Weights of a small GPT-style language model, trained from scratch on English Wikipedia.
Size: 11 layers, 10 heads of 32, MLP 832 SwiGLU, vocabulary 2048, 14.6M parameters.
Each number is 50 + 15 x the weight over its row's rms, rounded and kept within 0 to 99. Layers, rows and columns count from 0. The size before them is the row's rms in percent of the matrix's.

# down: layer 5 MLP down (transposed), 832x320, rms 0.172, rows 218-252, columns 192-255
# gate: layer 5 MLP gate, 832x320, rms 0.18, rows 219-253, columns 192-255
# up: layer 5 MLP up, 832x320, rms 0.186, rows 219-253, columns 192-255
down218 095:57 63 70 67 62 50 47 53 36 67 42 31 42 78 00 42 36 52 40 46 35 64 79 59 55 59 53 67 54 47 20 27 41 34 57 32 39 38 61 57 33 74 33 70 66 47 40 24 46 43 57 38 52 48 56 45 38 50 57 49 71 33 54 39
gate219 106:67 59 59 50 84 50 39 45 48 60 72 19 54 52 62 82 50 39 32 53 49 32 44 53 58 38 63 39 45 48 36 61 33 79 56 36 40 49 48 39 74 31 15 58 56 68 74 48 22 37 26 55 50 64 57 61 28 41 29 32 70 39 24 74
up219 104:60 32 43 33 24 60 41 51 21 41 62 46 55 51 22 41 63 79 53 33 49 49 77 45 51 66 58 52 49 73 63 68 54 43 58 27 34 34 60 75 49 55 73 54 48 36 46 51 63 35 31 36 53 33 35 34 36 65 77 47 52 30 61 53
down219 085:66 54 51 42 88 41 51 40 49 40 48 61 49 49 69 69 44 32 43 59 40 55 16 40 70 76 70 51 40 56 29 72 45 58 42 72 48 37 45 53 58 43 34 43 66 43 75 60 45 44 47 78 68 80 60 69 42 74 37 72 48 65 33 36
gate220 102:36 58 58 39 50 68 54 51 89 50 23 76 54 52 40 51 36 35 51 72 41 28 31 34 35 84 61 43 43 50 31 74 51 69 54 44 53 38 45 74 48 63 31 62 36 66 37 48 59 32 41 33 99 53 41 64 48 50 25 48 50 36 55 62
up220 096:48 68 28 68 59 34 54 24 39 67 44 46 52 53 53 39 40 64 44 48 68 86 48 56 24 80 57 69 40 54 51 56 46 45 44 62 18 27 64 58 74 55 69 50 39 52 37 63 45 37 41 70 36 29 61 54 53 44 73 58 54 60 60 25
down220 092:56 63 53 55 41 61 64 57 62 55 45 53 53 42 59 58 57 51 42 95 50 14 43 27 31 76 56 55 44 66 40 34 48 48 54 63 66 43 44 31 69 51 24 53 61 59 74 51 55 39 50 43 28 76 68 44 42 65 53 21 31 53 72 39
gate221 102:40 52 55 67 68 31 61 64 44 73 54 41 39 84 36 66 65 52 63 44 46 53 45 65 87 50 57 40 38 25 57 54 44 41 48 58 54 32 26 62 53 54 55 38 79 71 46 61 36 51 72 76 48 55 36 75 62 28 50 26 35 39 21 45
up221 099:25 55 53 70 37 22 68 49 65 44 31 41 49 17 47 68 33 69 63 50 53 70 51 30 52 40 45 43 55 39 46 44 56 72 44 67 66 50 43 49 53 40 60 79 53 57 82 57 30 44 38 60 46 37 24 57 50 29 48 47 48 10 56 59
down221 099:65 62 29 75 59 49 68 34 54 17 29 43 58 48 31 46 52 27 35 67 50 57 28 26 15 46 58 47 36 62 42 30 59 38 65 31 56 61 45 45 51 59 25 38 36 62 33 23 38 16 52 38 68 83 45 21 36 57 63 27 52 67 38 58
gate222 101:48 35 37 46 54 43 32 35 42 55 61 54 34 33 53 48 75 37 60 64 42 46 62 43 57 53 70 62 52 78 54 40 36 55 39 56 44 58 21 80 71 43 51 34 68 71 48 38 38 40 37 36 55 51 43 57 49 74 46 68 94 42 46 49
up222 101:26 68 54 53 50 41 67 55 49 54 64 43 40 27 41 48 47 38 58 22 47 42 52 60 62 43 34 44 54 70 25 43 31 66 41 54 41 41 26 39 35 86 26 49 44 44 63 38 85 35 33 65 49 05 35 49 59 48 51 28 34 53 50 68
down222 104:50 48 34 48 39 64 43 65 14 29 52 26 84 48 33 56 59 50 22 46 37 47 15 13 38 43 44 48 59 55 68 68 57 46 63 73 28 21 73 63 62 35 33 29 53 77 04 46 34 23 48 80 61 55 64 58 27 45 74 53 55 61 47 62
gate223 097:46 55 50 22 58 50 21 69 67 43 52 29 73 32 65 41 57 40 56 61 22 84 33 64 51 55 48 58 57 44 34 44 49 47 44 45 76 61 45 50 39 46 43 65 76 37 60 31 41 43 57 37 47 58 53 40 46 62 49 63 37 54 48 21
up223 106:29 65 47 09 61 43 43 83 50 48 25 51 46 60 49 34 43 51 33 65 60 53 53 50 59 54 27 41 82 33 56 80 39 62 37 74 53 63 29 59 57 44 25 36 62 31 44 54 51 43 74 54 25 36 19 53 38 60 70 70 37 47 42 55
down223 095:53 35 64 57 47 67 38 83 73 51 38 59 59 71 65 56 50 62 80 63 23 53 54 18 43 70 61 43 47 71 62 37 54 59 51 60 69 33 29 38 59 44 57 50 47 36 21 21 62 29 30 39 52 43 46 54 67 63 15 59 52 43 45 43
gate224 092:36 46 19 32 43 70 38 29 56 48 44 40 68 58 26 58 31 35 52 68 33 57 50 62 71 74 38 47 50 49 68 73 20 45 61 50 34 52 39 43 51 52 66 31 48 45 33 73 28 56 47 65 63 28 29 48 59 60 43 36 43 48 61 36
up224 096:70 62 19 38 49 70 49 25 30 25 77 27 47 34 52 77 45 23 53 63 53 35 46 64 35 59 62 44 47 53 35 41 39 30 58 71 48 47 30 73 35 39 50 48 58 51 22 28 61 29 41 43 49 57 46 60 64 36 30 60 63 47 50 23
down224 098:34 41 25 25 57 61 43 58 60 50 48 49 68 72 42 42 42 37 43 60 52 41 55 42 47 41 68 70 42 36 37 53 52 35 66 67 54 59 70 09 41 45 59 58 33 58 81 62 16 54 45 73 44 51 56 38 25 49 70 60 50 56 44 36
gate225 099:52 48 30 48 62 60 53 52 38 29 40 50 72 10 59 49 84 51 75 38 39 50 20 53 32 39 54 44 47 64 51 28 48 60 50 39 46 49 46 71 63 48 93 49 75 66 34 64 49 56 56 32 68 52 38 47 46 50 48 41 39 71 56 27
up225 097:76 65 46 38 49 24 68 58 48 80 54 50 53 57 34 16 41 49 37 54 55 48 34 75 60 93 36 53 51 50 49 87 43 59 43 40 36 59 70 32 73 48 37 50 44 83 40 56 55 48 59 42 34 60 31 51 54 54 25 41 40 27 63 57
down225 095:49 48 60 54 64 72 37 82 41 38 43 66 52 50 55 73 67 25 52 44 44 64 51 57 18 28 36 67 54 35 34 45 66 38 42 47 71 68 59 57 35 58 59 50 54 51 40 56 47 49 50 41 45 45 44 29 27 72 73 55 32 56 26 68
gate226 091:04 44 77 62 46 48 39 57 65 15 39 75 53 53 80 48 66 57 76 47 41 40 37 23 47 58 40 67 45 38 49 61 31 56 41 49 52 47 37 38 44 76 44 40 65 63 44 42 56 82 88 59 81 54 52 44 37 20 61 26 50 43 44 45
up226 088:82 51 40 65 40 51 44 46 17 36 38 36 71 53 55 23 50 37 31 27 45 77 00 59 56 63 55 30 35 50 48 48 45 29 58 46 54 47 62 37 65 43 60 65 42 41 55 30 54 61 47 52 21 37 49 55 45 61 52 14 30 34 17 45
down226 100:68 43 81 52 44 54 45 56 25 80 49 39 46 58 70 75 31 39 62 24 61 48 23 36 39 49 57 80 43 46 38 65 37 38 38 29 52 31 62 59 58 42 42 41 67 56 15 31 38 44 65 27 48 51 47 37 20 59 51 74 63 26 41 60
gate227 105:30 64 41 55 54 55 50 47 65 47 45 40 74 54 39 51 70 39 10 34 38 44 45 49 46 60 51 55 19 45 66 58 36 59 51 51 76 88 88 58 34 55 45 57 55 27 30 76 54 43 40 70 64 69 45 48 39 22 50 54 47 74 39 58
up227 100:42 71 52 27 52 33 73 27 50 51 56 30 48 55 64 36 79 58 34 50 62 62 46 60 34 69 62 58 59 61 73 50 50 44 38 55 63 57 72 32 41 68 21 59 31 24 36 22 33 46 51 34 65 36 69 54 36 47 42 63 71 47 45 46
down227 099:13 50 69 25 32 31 66 40 40 73 80 31 63 27 50 30 43 76 59 85 24 34 30 50 51 44 26 48 60 46 63 49 70 25 22 30 74 86 52 62 43 32 34 49 60 30 52 79 34 43 72 61 77 72 55 72 66 36 47 30 47 56 72 47
gate228 097:40 47 83 33 46 62 54 46 31 49 35 51 45 59 71 48 61 54 53 45 47 79 38 52 69 55 63 56 59 57 61 52 34 41 12 54 60 44 44 37 62 56 41 34 68 50 51 65 39 43 78 48 74 65 38 65 60 56 36 49 17 46 41 59
up228 096:30 22 46 39 46 46 27 31 47 41 44 36 48 56 62 71 46 71 49 46 36 38 48 60 64 50 65 59 72 63 40 33 77 57 31 43 19 52 37 78 53 33 42 69 63 15 19 48 53 59 43 47 38 41 44 44 29 67 61 37 60 20 38 49
down228 098:45 58 49 45 70 67 23 37 79 40 43 48 49 51 56 52 24 74 34 36 05 42 52 71 32 20 51 42 47 69 68 61 37 45 48 24 66 43 39 67 24 39 33 50 77 34 84 73 56 39 41 48 83 72 43 53 60 43 55 48 54 57 36 71
gate229 105:52 33 54 54 70 42 69 32 35 60 52 37 66 33 62 69 65 51 47 55 64 61 48 49 26 43 70 56 55 35 25 47 44 39 54 60 67 35 34 58 57 92 40 41 64 58 56 18 52 66 29 23 61 55 50 56 59 42 59 62 20 61 56 54
up229 103:54 68 44 36 55 26 41 69 49 53 72 69 36 70 49 31 34 38 54 64 67 56 42 37 60 44 60 48 53 47 57 67 34 64 54 41 53 58 35 54 55 58 43 36 24 45 49 54 50 19 09 65 63 42 48 59 43 86 64 70 63 83 34 28
down229 094:37 44 79 42 43 49 22 31 20 49 33 18 55 24 44 32 15 52 42 44 53 44 35 45 58 42 46 46 52 52 70 67 52 36 39 33 57 49 47 61 58 42 41 55 28 47 35 47 49 48 30 54 68 77 52 64 83 27 49 52 67 66 55 60
gate230 097:32 29 80 33 42 43 41 57 64 35 55 71 39 35 68 58 45 49 75 62 22 60 45 65 44 43 44 51 57 44 55 54 55 63 47 61 56 37 52 57 49 40 62 76 50 58 41 30 39 62 42 77 48 44 51 63 42 26 50 65 41 41 43 51
up230 093:55 50 39 37 32 78 16 33 39 50 34 43 42 55 65 38 39 28 35 39 30 48 66 61 63 57 49 65 33 37 37 49 65 41 53 56 39 69 14 54 57 52 59 53 35 54 70 40 50 42 49 11 43 61 56 57 45 77 58 46 64 14 64 51
down230 097:47 51 40 45 95 58 47 56 63 56 42 34 59 38 44 42 85 16 58 44 57 36 65 45 51 58 48 64 29 67 37 48 83 36 73 63 75 33 29 47 34 53 64 35 23 38 68 31 47 41 47 47 20 63 52 40 75 53 54 49 60 05 75 48
gate231 099:36 52 53 68 22 59 42 22 59 46 27 31 61 70 76 81 07 62 28 40 33 46 36 80 73 34 55 53 39 18 56 17 36 71 69 49 71 55 49 54 70 37 33 43 70 39 47 46 45 29 51 76 41 58 63 41 23 60 26 42 48 60 44 61
up231 105:47 74 27 57 58 68 46 55 63 57 58 47 64 51 58 65 54 57 70 28 55 36 48 59 62 42 56 48 68 57 29 37 48 61 76 33 64 37 22 50 66 72 31 16 74 40 52 40 51 54 51 82 34 43 46 53 53 48 51 45 62 59 64 59
down231 111:71 39 42 49 64 83 06 82 40 10 39 48 64 63 49 35 69 80 38 54 38 38 32 54 48 16 50 27 76 45 49 26 41 54 53 60 41 66 25 42 71 67 60 25 52 46 50 36 41 46 39 30 51 41 54 55 67 77 40 54 46 47 48 69
gate232 104:59 61 51 60 48 35 46 57 50 62 48 63 45 16 88 49 43 41 50 63 45 17 31 69 29 35 41 55 60 68 55 57 59 44 31 44 40 44 57 57 37 54 64 49 23 92 52 45 70 69 43 58 44 24 49 47 63 68 55 66 56 51 72 24
up232 095:36 46 53 33 31 34 20 66 67 56 43 33 70 42 51 50 45 53 37 44 44 62 68 56 59 41 50 63 26 34 41 50 42 42 34 73 53 30 76 32 35 47 25 39 45 67 57 47 18 33 37 54 48 45 64 22 68 53 57 64 38 56 40 53
down232 102:51 55 39 48 56 60 41 20 58 61 62 40 69 35 58 55 37 47 44 31 53 52 78 56 41 25 29 48 28 61 64 70 43 32 36 68 68 38 35 44 42 67 38 60 55 58 32 51 18 49 35 41 51 40 54 55 43 34 64 68 26 60 89 32
gate233 099:38 55 36 38 34 48 36 41 56 64 34 58 27 45 46 23 59 40 47 92 45 43 70 55 80 54 51 51 38 46 45 49 31 39 48 64 53 45 44 54 58 59 73 61 43 48 47 43 50 40 43 56 43 41 47 51 39 50 74 46 57 41 45 49
up233 098:84 31 71 45 38 50 53 43 51 52 49 51 66 47 39 66 66 24 50 57 22 61 33 61 71 50 36 69 59 61 66 43 50 38 56 63 42 54 52 56 46 61 59 41 53 14 26 50 35 61 25 60 68 67 50 28 42 50 32 51 51 55 37 74
down233 113:62 43 72 55 38 49 44 57 49 82 51 60 42 65 36 36 40 77 59 65 44 53 45 36 71 41 45 92 36 53 79 60 71 91 50 40 79 51 22 51 72 46 52 50 60 36 76 40 47 52 46 73 42 60 67 34 46 40 37 29 49 45 44 24
gate234 106:40 21 54 79 46 53 46 40 52 47 67 67 41 37 50 30 49 56 27 72 32 47 61 61 51 75 40 54 78 47 32 59 25 70 59 70 58 19 63 41 56 41 36 65 33 76 40 46 41 28 28 50 50 38 48 33 45 31 55 65 65 29 45 71
up234 105:33 46 37 98 34 46 26 25 58 41 41 86 64 53 30 24 27 39 46 58 41 57 67 66 35 46 53 39 53 28 66 81 47 49 79 53 36 59 52 51 30 41 14 65 48 39 40 52 47 43 43 38 67 72 48 82 31 58 45 58 12 40 57 61
down234 094:73 42 87 33 48 67 51 60 46 69 52 52 49 64 28 46 33 43 18 15 46 47 40 40 53 72 49 66 53 34 42 53 36 31 56 56 57 47 46 45 32 47 30 52 52 51 46 38 65 58 40 71 62 46 56 32 50 42 56 49 59 33 56 49
gate235 101:74 77 27 48 20 50 52 38 70 59 36 57 41 32 39 35 61 66 36 58 59 38 63 62 58 54 60 55 13 61 44 29 58 15 37 34 53 54 49 51 60 32 31 33 54 51 47 44 57 40 53 38 40 30 54 22 54 62 60 57 65 48 59 31
up235 106:48 49 49 25 67 55 43 23 31 08 41 68 38 39 39 44 47 61 13 51 61 66 53 56 56 58 44 56 49 44 52 60 20 53 29 48 89 59 67 58 63 23 54 16 72 44 30 21 57 44 40 51 31 60 81 36 66 47 20 69 43 50 50 51
down235 106:48 35 25 72 63 38 52 49 46 46 37 51 41 52 39 25 52 57 46 37 61 50 36 40 39 46 68 74 47 38 67 50 17 48 69 80 37 56 47 56 46 63 43 48 33 61 44 33 44 55 64 19 39 51 76 46 41 43 40 33 52 51 55 42
gate236 098:46 48 28 63 46 51 49 45 50 48 52 84 13 41 25 39 25 44 39 30 58 70 60 50 72 72 35 46 50 46 42 62 49 42 36 24 73 51 53 63 57 51 30 56 66 37 61 50 20 37 52 55 53 54 45 51 48 42 33 52 58 24 52 40
up236 095:57 42 27 49 52 47 28 31 71 17 41 65 33 77 51 50 61 50 48 47 30 59 48 74 32 29 42 66 54 65 47 34 34 61 64 02 67 43 52 70 56 30 59 46 49 23 43 72 54 54 69 46 33 57 57 26 39 71 52 57 68 54 47 47
down236 102:69 45 49 46 54 63 48 77 52 29 57 48 72 60 65 31 71 69 45 40 66 23 60 57 42 20 53 65 58 60 68 52 51 26 56 81 26 41 75 44 71 57 74 43 57 30 41 82 66 58 89 83 47 57 48 43 33 39 37 47 56 27 44 22
gate237 098:32 17 47 51 48 72 79 54 52 37 35 42 59 30 46 50 62 49 47 58 21 47 48 65 52 62 15 74 60 53 45 46 60 64 40 37 55 57 36 70 71 35 64 64 62 57 61 47 60 73 47 48 45 38 44 64 61 40 44 37 44 53 53 48
up237 098:46 70 64 32 72 53 65 38 42 50 21 23 41 48 74 56 59 53 64 49 29 60 56 53 46 48 45 52 59 67 36 47 25 60 42 43 49 46 52 67 26 47 41 20 44 13 42 73 31 67 25 66 72 16 51 30 33 23 48 77 67 80 61 52
down237 101:44 46 34 46 47 22 55 56 48 63 54 41 38 62 54 24 58 48 45 60 66 43 32 41 74 60 51 44 61 71 48 75 70 53 60 49 64 38 65 56 40 73 46 53 80 45 44 05 62 66 62 74 28 48 48 50 40 72 51 56 60 54 54 38
gate238 087:25 60 60 56 53 39 30 38 39 53 62 56 62 45 40 67 72 54 64 41 71 59 35 85 36 35 23 56 50 83 60 76 35 50 28 64 45 38 53 76 36 66 53 73 30 43 72 63 61 57 65 56 44 55 51 55 64 22 76 62 38 30 58 36
up238 097:57 36 46 35 32 41 63 73 38 45 15 54 18 53 58 41 55 42 40 43 32 42 57 08 76 54 62 54 47 29 43 25 40 76 30 35 80 40 46 47 59 56 58 41 26 60 34 54 37 20 34 42 49 47 79 50 48 76 43 49 53 67 49 54
down238 079:68 58 54 64 50 44 49 47 51 63 77 58 68 67 58 43 60 51 56 54 52 36 33 00 59 61 66 66 53 54 46 57 40 30 42 69 27 41 36 68 43 47 62 68 66 58 55 36 39 60 42 60 63 53 48 61 49 53 63 47 50 26 44 49
gate239 101:49 45 43 59 53 53 64 51 53 89 24 55 26 27 49 49 52 67 55 64 56 55 61 22 39 55 63 43 54 56 38 53 46 52 57 74 68 50 56 19 48 46 37 51 63 57 46 98 60 74 47 44 29 44 70 51 38 47 57 36 58 63 55 65
up239 100:31 46 53 38 44 57 23 34 48 33 67 21 52 70 46 12 41 50 71 57 62 55 39 41 39 53 40 69 25 52 33 70 73 40 40 55 33 53 57 39 52 42 56 39 45 64 72 50 47 20 18 32 71 27 10 47 34 31 43 50 44 47 61 72
down239 102:27 53 15 33 46 50 48 41 29 35 52 36 65 51 61 49 41 38 36 45 37 44 64 46 37 40 35 55 37 92 42 46 24 55 32 56 42 53 46 44 35 61 27 56 28 58 60 52 10 36 19 43 58 44 53 39 71 32 55 39 61 76 32 54
gate240 098:63 80 83 77 29 93 53 34 45 45 49 54 75 39 61 54 52 44 73 23 38 67 64 73 36 58 50 53 08 61 76 43 29 57 30 65 50 59 78 73 44 16 58 54 45 60 72 64 64 36 52 46 55 46 62 13 41 40 61 65 55 51 46 35
up240 101:71 40 53 64 45 51 41 60 32 66 21 63 39 45 58 67 70 78 63 60 69 66 72 62 62 67 43 19 49 56 56 60 39 47 58 61 34 60 39 56 33 72 68 22 46 54 59 16 54 57 58 39 75 52 78 28 52 56 27 53 67 33 26 22
down240 102:57 48 99 53 32 63 39 63 56 33 32 54 45 57 41 63 50 57 73 33 29 28 41 25 43 69 63 40 45 50 53 49 49 45 49 46 48 72 74 45 35 52 53 46 53 60 67 72 55 29 28 51 58 29 41 44 70 57 43 73 46 19 52 45
gate241 103:56 74 59 64 50 45 25 42 39 64 58 50 71 45 40 58 38 58 42 56 60 68 49 57 22 48 43 63 30 35 45 45 47 40 30 46 75 64 72 64 68 36 56 52 63 34 67 44 36 51 59 60 71 55 48 42 56 65 64 72 57 71 43 43
up241 102:74 64 42 38 58 86 56 71 63 37 31 26 37 65 59 63 62 60 72 14 48 35 29 28 47 46 26 18 53 52 45 58 76 62 63 36 56 43 43 75 64 29 52 24 64 35 55 30 34 83 60 32 71 65 35 43 62 54 64 34 54 57 60 97
down241 104:82 44 19 53 25 72 56 72 53 63 51 38 53 44 14 44 40 54 46 47 36 28 58 30 54 36 51 49 41 45 62 43 51 58 35 55 63 36 26 22 80 50 41 93 62 63 48 65 63 59 64 41 53 62 41 53 33 29 47 81 45 35 47 55
gate242 103:76 79 46 76 64 45 24 55 46 23 35 72 46 27 63 56 61 69 68 54 85 39 50 43 30 41 33 24 46 46 66 67 50 48 84 12 30 19 35 63 43 59 17 56 53 75 47 49 27 61 44 27 50 50 54 60 93 23 60 30 60 44 28 46
up242 114:53 43 27 44 60 68 64 48 47 37 59 37 63 55 75 35 63 67 59 20 62 48 63 48 59 69 65 64 33 53 55 29 38 61 36 46 34 53 50 47 55 63 35 72 47 55 66 50 45 42 67 40 64 21 33 46 72 19 34 30 75 83 61 58
down242 103:50 61 31 22 18 69 44 47 58 37 34 46 66 58 33 29 37 35 45 50 39 54 44 95 43 49 69 89 50 59 56 79 50 61 54 52 30 35 20 66 53 61 48 51 48 79 76 50 55 42 54 59 54 66 31 77 67 43 41 37 57 53 19 27
gate243 095:69 57 22 51 42 41 79 56 84 47 33 41 28 17 40 50 59 54 53 60 41 60 41 61 82 45 33 55 63 60 47 59 27 56 64 52 40 52 08 36 21 40 43 33 62 66 80 21 50 60 64 72 40 38 67 40 59 53 68 60 48 61 67 64
up243 097:42 78 63 49 64 66 76 36 66 80 45 44 50 63 80 22 22 74 46 63 73 34 70 59 35 73 56 59 33 46 59 26 63 43 49 62 46 41 52 58 60 45 45 39 34 42 45 40 31 71 58 42 64 53 39 44 62 61 73 58 65 37 50 41
down243 100:50 76 59 48 44 47 52 67 53 48 49 73 59 52 73 66 06 45 31 78 56 62 36 24 36 65 28 51 52 55 45 31 67 55 47 44 54 52 47 58 28 41 37 30 52 44 55 63 52 46 33 36 64 63 39 36 49 51 37 51 70 71 43 51
gate244 092:54 61 64 44 43 33 79 52 69 15 20 27 40 38 57 60 44 41 37 73 56 60 23 74 34 19 54 46 89 46 39 42 54 47 71 41 48 74 40 46 60 71 43 39 41 37 46 73 49 59 32 45 57 37 49 58 44 45 59 25 51 48 44 49
up244 090:28 65 61 53 60 61 85 55 46 74 61 62 64 54 37 76 36 26 71 67 19 30 53 50 51 55 54 22 42 50 38 60 48 31 51 49 70 54 51 49 50 41 52 63 22 52 38 39 41 40 38 49 68 51 28 82 60 67 55 66 90 45 55 60
down244 100:20 60 38 82 37 56 78 31 70 36 30 53 65 52 45 42 23 57 57 50 64 36 38 46 39 51 45 30 28 78 52 44 23 35 33 51 26 25 55 44 60 50 59 60 41 26 45 74 31 56 46 23 54 54 50 48 39 54 54 65 69 38 81 52
gate245 101:56 41 45 58 45 41 50 64 48 57 67 20 30 54 64 37 54 23 47 69 52 52 61 38 61 30 50 29 47 60 67 49 37 50 60 50 51 63 49 40 21 66 42 49 54 49 46 47 53 37 85 39 58 34 57 50 33 73 45 31 76 59 61 42
up245 095:53 54 49 53 50 63 44 70 41 59 47 65 19 49 72 63 73 30 61 50 66 41 72 83 47 58 38 36 38 48 62 37 53 19 59 42 75 55 45 49 69 46 53 59 50 50 51 85 53 66 40 69 57 48 90 51 42 28 55 62 50 58 63 61
down245 099:35 57 36 72 60 49 26 38 64 51 53 58 41 94 89 57 94 48 63 41 43 62 60 27 45 58 29 42 67 48 33 40 65 43 35 30 31 64 27 55 45 45 37 85 78 76 35 57 42 34 86 46 53 33 33 45 56 47 65 45 40 69 54 38
gate246 094:34 54 46 42 64 50 59 60 56 23 42 52 33 62 49 58 49 24 53 52 52 54 29 51 66 32 63 39 24 53 48 53 54 26 53 76 61 43 66 61 27 53 57 33 26 52 60 42 55 64 30 66 67 59 34 46 50 47 28 57 39 37 49 65
up246 088:50 25 50 69 64 74 24 39 56 67 60 36 57 47 48 56 76 74 25 55 09 36 89 57 41 63 43 30 90 43 48 50 31 69 36 15 39 42 31 45 31 43 68 74 81 39 37 41 41 53 61 48 45 45 37 42 45 61 50 69 49 37 78 51
down246 109:51 45 67 54 53 66 45 74 40 58 46 48 53 64 40 39 28 47 24 38 42 51 69 51 31 47 58 35 62 61 62 48 57 65 66 27 37 60 22 35 00 57 60 43 81 54 42 34 63 50 62 71 58 55 69 53 67 36 32 46 60 58 52 53
gate247 096:56 27 34 32 61 19 64 63 57 71 69 44 72 51 57 69 67 57 68 90 53 78 37 64 44 30 61 45 29 81 42 45 42 43 42 42 53 46 20 50 59 54 57 67 53 45 60 87 37 40 64 52 51 25 40 51 57 43 60 30 41 38 35 78
up247 100:23 38 36 48 69 74 63 50 74 74 50 34 52 58 69 54 45 34 51 36 71 59 24 31 34 42 30 79 49 39 30 51 52 50 56 40 57 67 40 36 66 61 81 58 59 73 33 50 80 48 44 71 32 28 68 54 50 62 58 41 39 24 43 76
down247 099:91 64 49 71 25 73 54 59 70 68 29 80 52 22 64 59 51 61 15 68 89 56 63 61 34 71 58 75 46 46 40 27 39 38 35 66 56 44 38 56 45 42 80 49 69 48 43 40 76 46 27 85 41 46 58 54 54 30 54 49 60 75 50 52
gate248 107:27 17 43 54 74 71 43 57 38 35 49 62 67 54 23 54 59 35 68 64 48 65 49 28 78 45 69 30 80 53 61 35 60 83 38 46 37 43 59 49 63 59 54 53 29 65 59 30 60 79 41 33 55 66 40 66 45 49 52 58 45 37 46 20
up248 117:41 50 39 60 70 46 38 62 50 43 37 46 50 48 57 76 40 37 63 22 72 30 56 45 39 51 67 47 43 55 43 75 54 19 40 59 52 44 49 57 58 46 44 70 32 34 42 72 44 39 42 74 55 66 51 27 41 29 48 28 46 74 44 55
down248 105:43 57 38 56 23 50 20 55 27 42 38 53 67 46 51 78 41 33 35 66 34 48 63 73 40 48 65 59 49 51 38 54 61 50 80 57 69 75 55 65 53 53 64 34 86 39 55 42 52 55 57 52 66 54 51 35 81 56 62 69 49 52 56 44
gate249 098:44 34 65 37 66 54 64 69 49 46 66 51 31 46 54 51 56 71 39 65 64 29 61 51 55 41 31 44 62 74 54 75 50 25 75 31 47 44 56 44 63 39 51 61 68 63 60 39 42 33 49 56 88 48 41 64 69 40 78 71 78 38 48 28
up249 104:54 50 67 63 36 55 52 41 29 47 27 15 46 43 37 47 57 59 48 23 29 50 35 50 48 25 47 40 17 78 41 50 55 43 52 33 47 38 63 35 51 49 46 54 73 58 46 36 61 76 27 67 60 45 34 43 69 31 46 59 26 52 35 66
down249 106:35 51 55 34 47 35 63 53 27 64 54 62 63 64 54 51 43 83 28 50 78 50 32 36 37 37 57 50 62 31 45 62 37 75 59 46 64 34 64 36 46 55 25 39 59 64 42 68 56 60 39 88 39 47 32 41 47 38 66 40 82 60 64 46
gate250 093:55 53 86 40 62 59 72 49 70 33 57 15 53 70 55 54 50 67 59 46 32 78 41 52 78 73 43 51 48 42 46 69 20 61 60 47 60 43 34 64 45 81 43 51 30 56 39 46 55 39 46 34 88 61 59 66 43 66 59 31 51 71 57 44
up250 096:41 32 69 53 51 53 47 61 38 69 42 57 40 45 56 36 60 35 72 40 51 78 66 40 59 50 50 31 19 33 63 53 61 63 47 65 65 50 36 44 48 58 56 45 40 66 79 42 42 64 64 66 54 28 50 90 49 29 55 45 70 71 46 21
down250 096:52 30 62 76 29 49 53 46 38 41 47 94 69 48 47 38 52 36 54 52 54 59 77 43 55 64 26 50 42 50 21 29 64 54 37 71 42 43 20 73 63 40 49 60 70 32 42 60 69 45 32 56 29 51 30 45 49 75 22 35 34 56 75 47
gate251 094:29 26 67 46 26 63 56 46 54 47 34 57 43 56 38 63 48 65 42 52 44 60 74 47 47 30 45 41 65 54 55 58 48 38 64 39 50 46 43 44 43 67 71 69 64 48 45 83 45 38 47 40 62 41 28 54 53 46 35 76 55 50 70 29
up251 084:76 53 42 56 48 46 71 61 50 29 53 19 27 38 74 51 49 58 64 47 49 47 46 25 66 68 53 80 30 24 52 44 64 33 68 66 38 26 36 56 24 50 69 36 54 32 65 22 64 44 66 67 15 56 50 52 72 71 53 55 41 51 38 75
down251 102:60 29 43 31 77 50 53 36 52 62 53 51 33 27 62 78 41 63 48 41 40 68 52 64 46 53 59 57 46 72 44 72 49 53 26 40 35 57 65 58 50 61 54 52 48 15 64 52 38 51 43 31 63 41 70 38 21 41 49 58 58 62 29 53
gate252 095:49 27 44 74 43 59 40 85 50 49 54 50 78 25 65 54 49 60 59 52 31 54 55 35 62 31 41 49 51 40 49 72 55 49 25 50 48 54 49 23 34 62 59 83 27 41 25 47 24 45 74 60 40 53 57 77 46 51 54 39 70 50 67 57
up252 105:70 47 68 44 18 45 55 39 32 65 84 29 60 52 41 82 39 30 51 47 54 32 24 44 63 58 33 47 51 66 58 47 68 56 55 61 55 47 42 31 62 57 47 16 44 66 42 57 60 56 45 21 19 48 44 45 46 49 44 41 54 64 41 57
down252 092:26 58 29 65 37 44 68 21 45 63 58 63 60 32 57 60 70 64 57 47 44 56 44 59 34 95 67 46 52 44 48 46 63 42 23 61 55 74 48 35 66 31 61 55 53 35 19 78 29 39 65 75 42 51 40 49 55 50 34 59 65 44 75 46
gate253 103:64 55 35 36 44 59 70 60 53 51 61 66 68 47 22 43 26 40 46 34 39 40 56 39 49 66 76 46 52 49 53 26 59 56 37 61 62 66 37 43 76 40 18 76 71 84 54 63 26 75 76 58 30 46 34 24 44 47 50 42 25 69 51 27
up253 101:65 65 60 62 38 64 27 57 68 55 33 64 66 34 60 72 57 46 50 13 41 49 66 51 42 41 61 59 64 32 44 42 48 42 45 60 65 40 57 33 84 51 32 55 51 58 38 54 35 63 33 53 48 40 75 63 50 59 49 11 36 53 58 25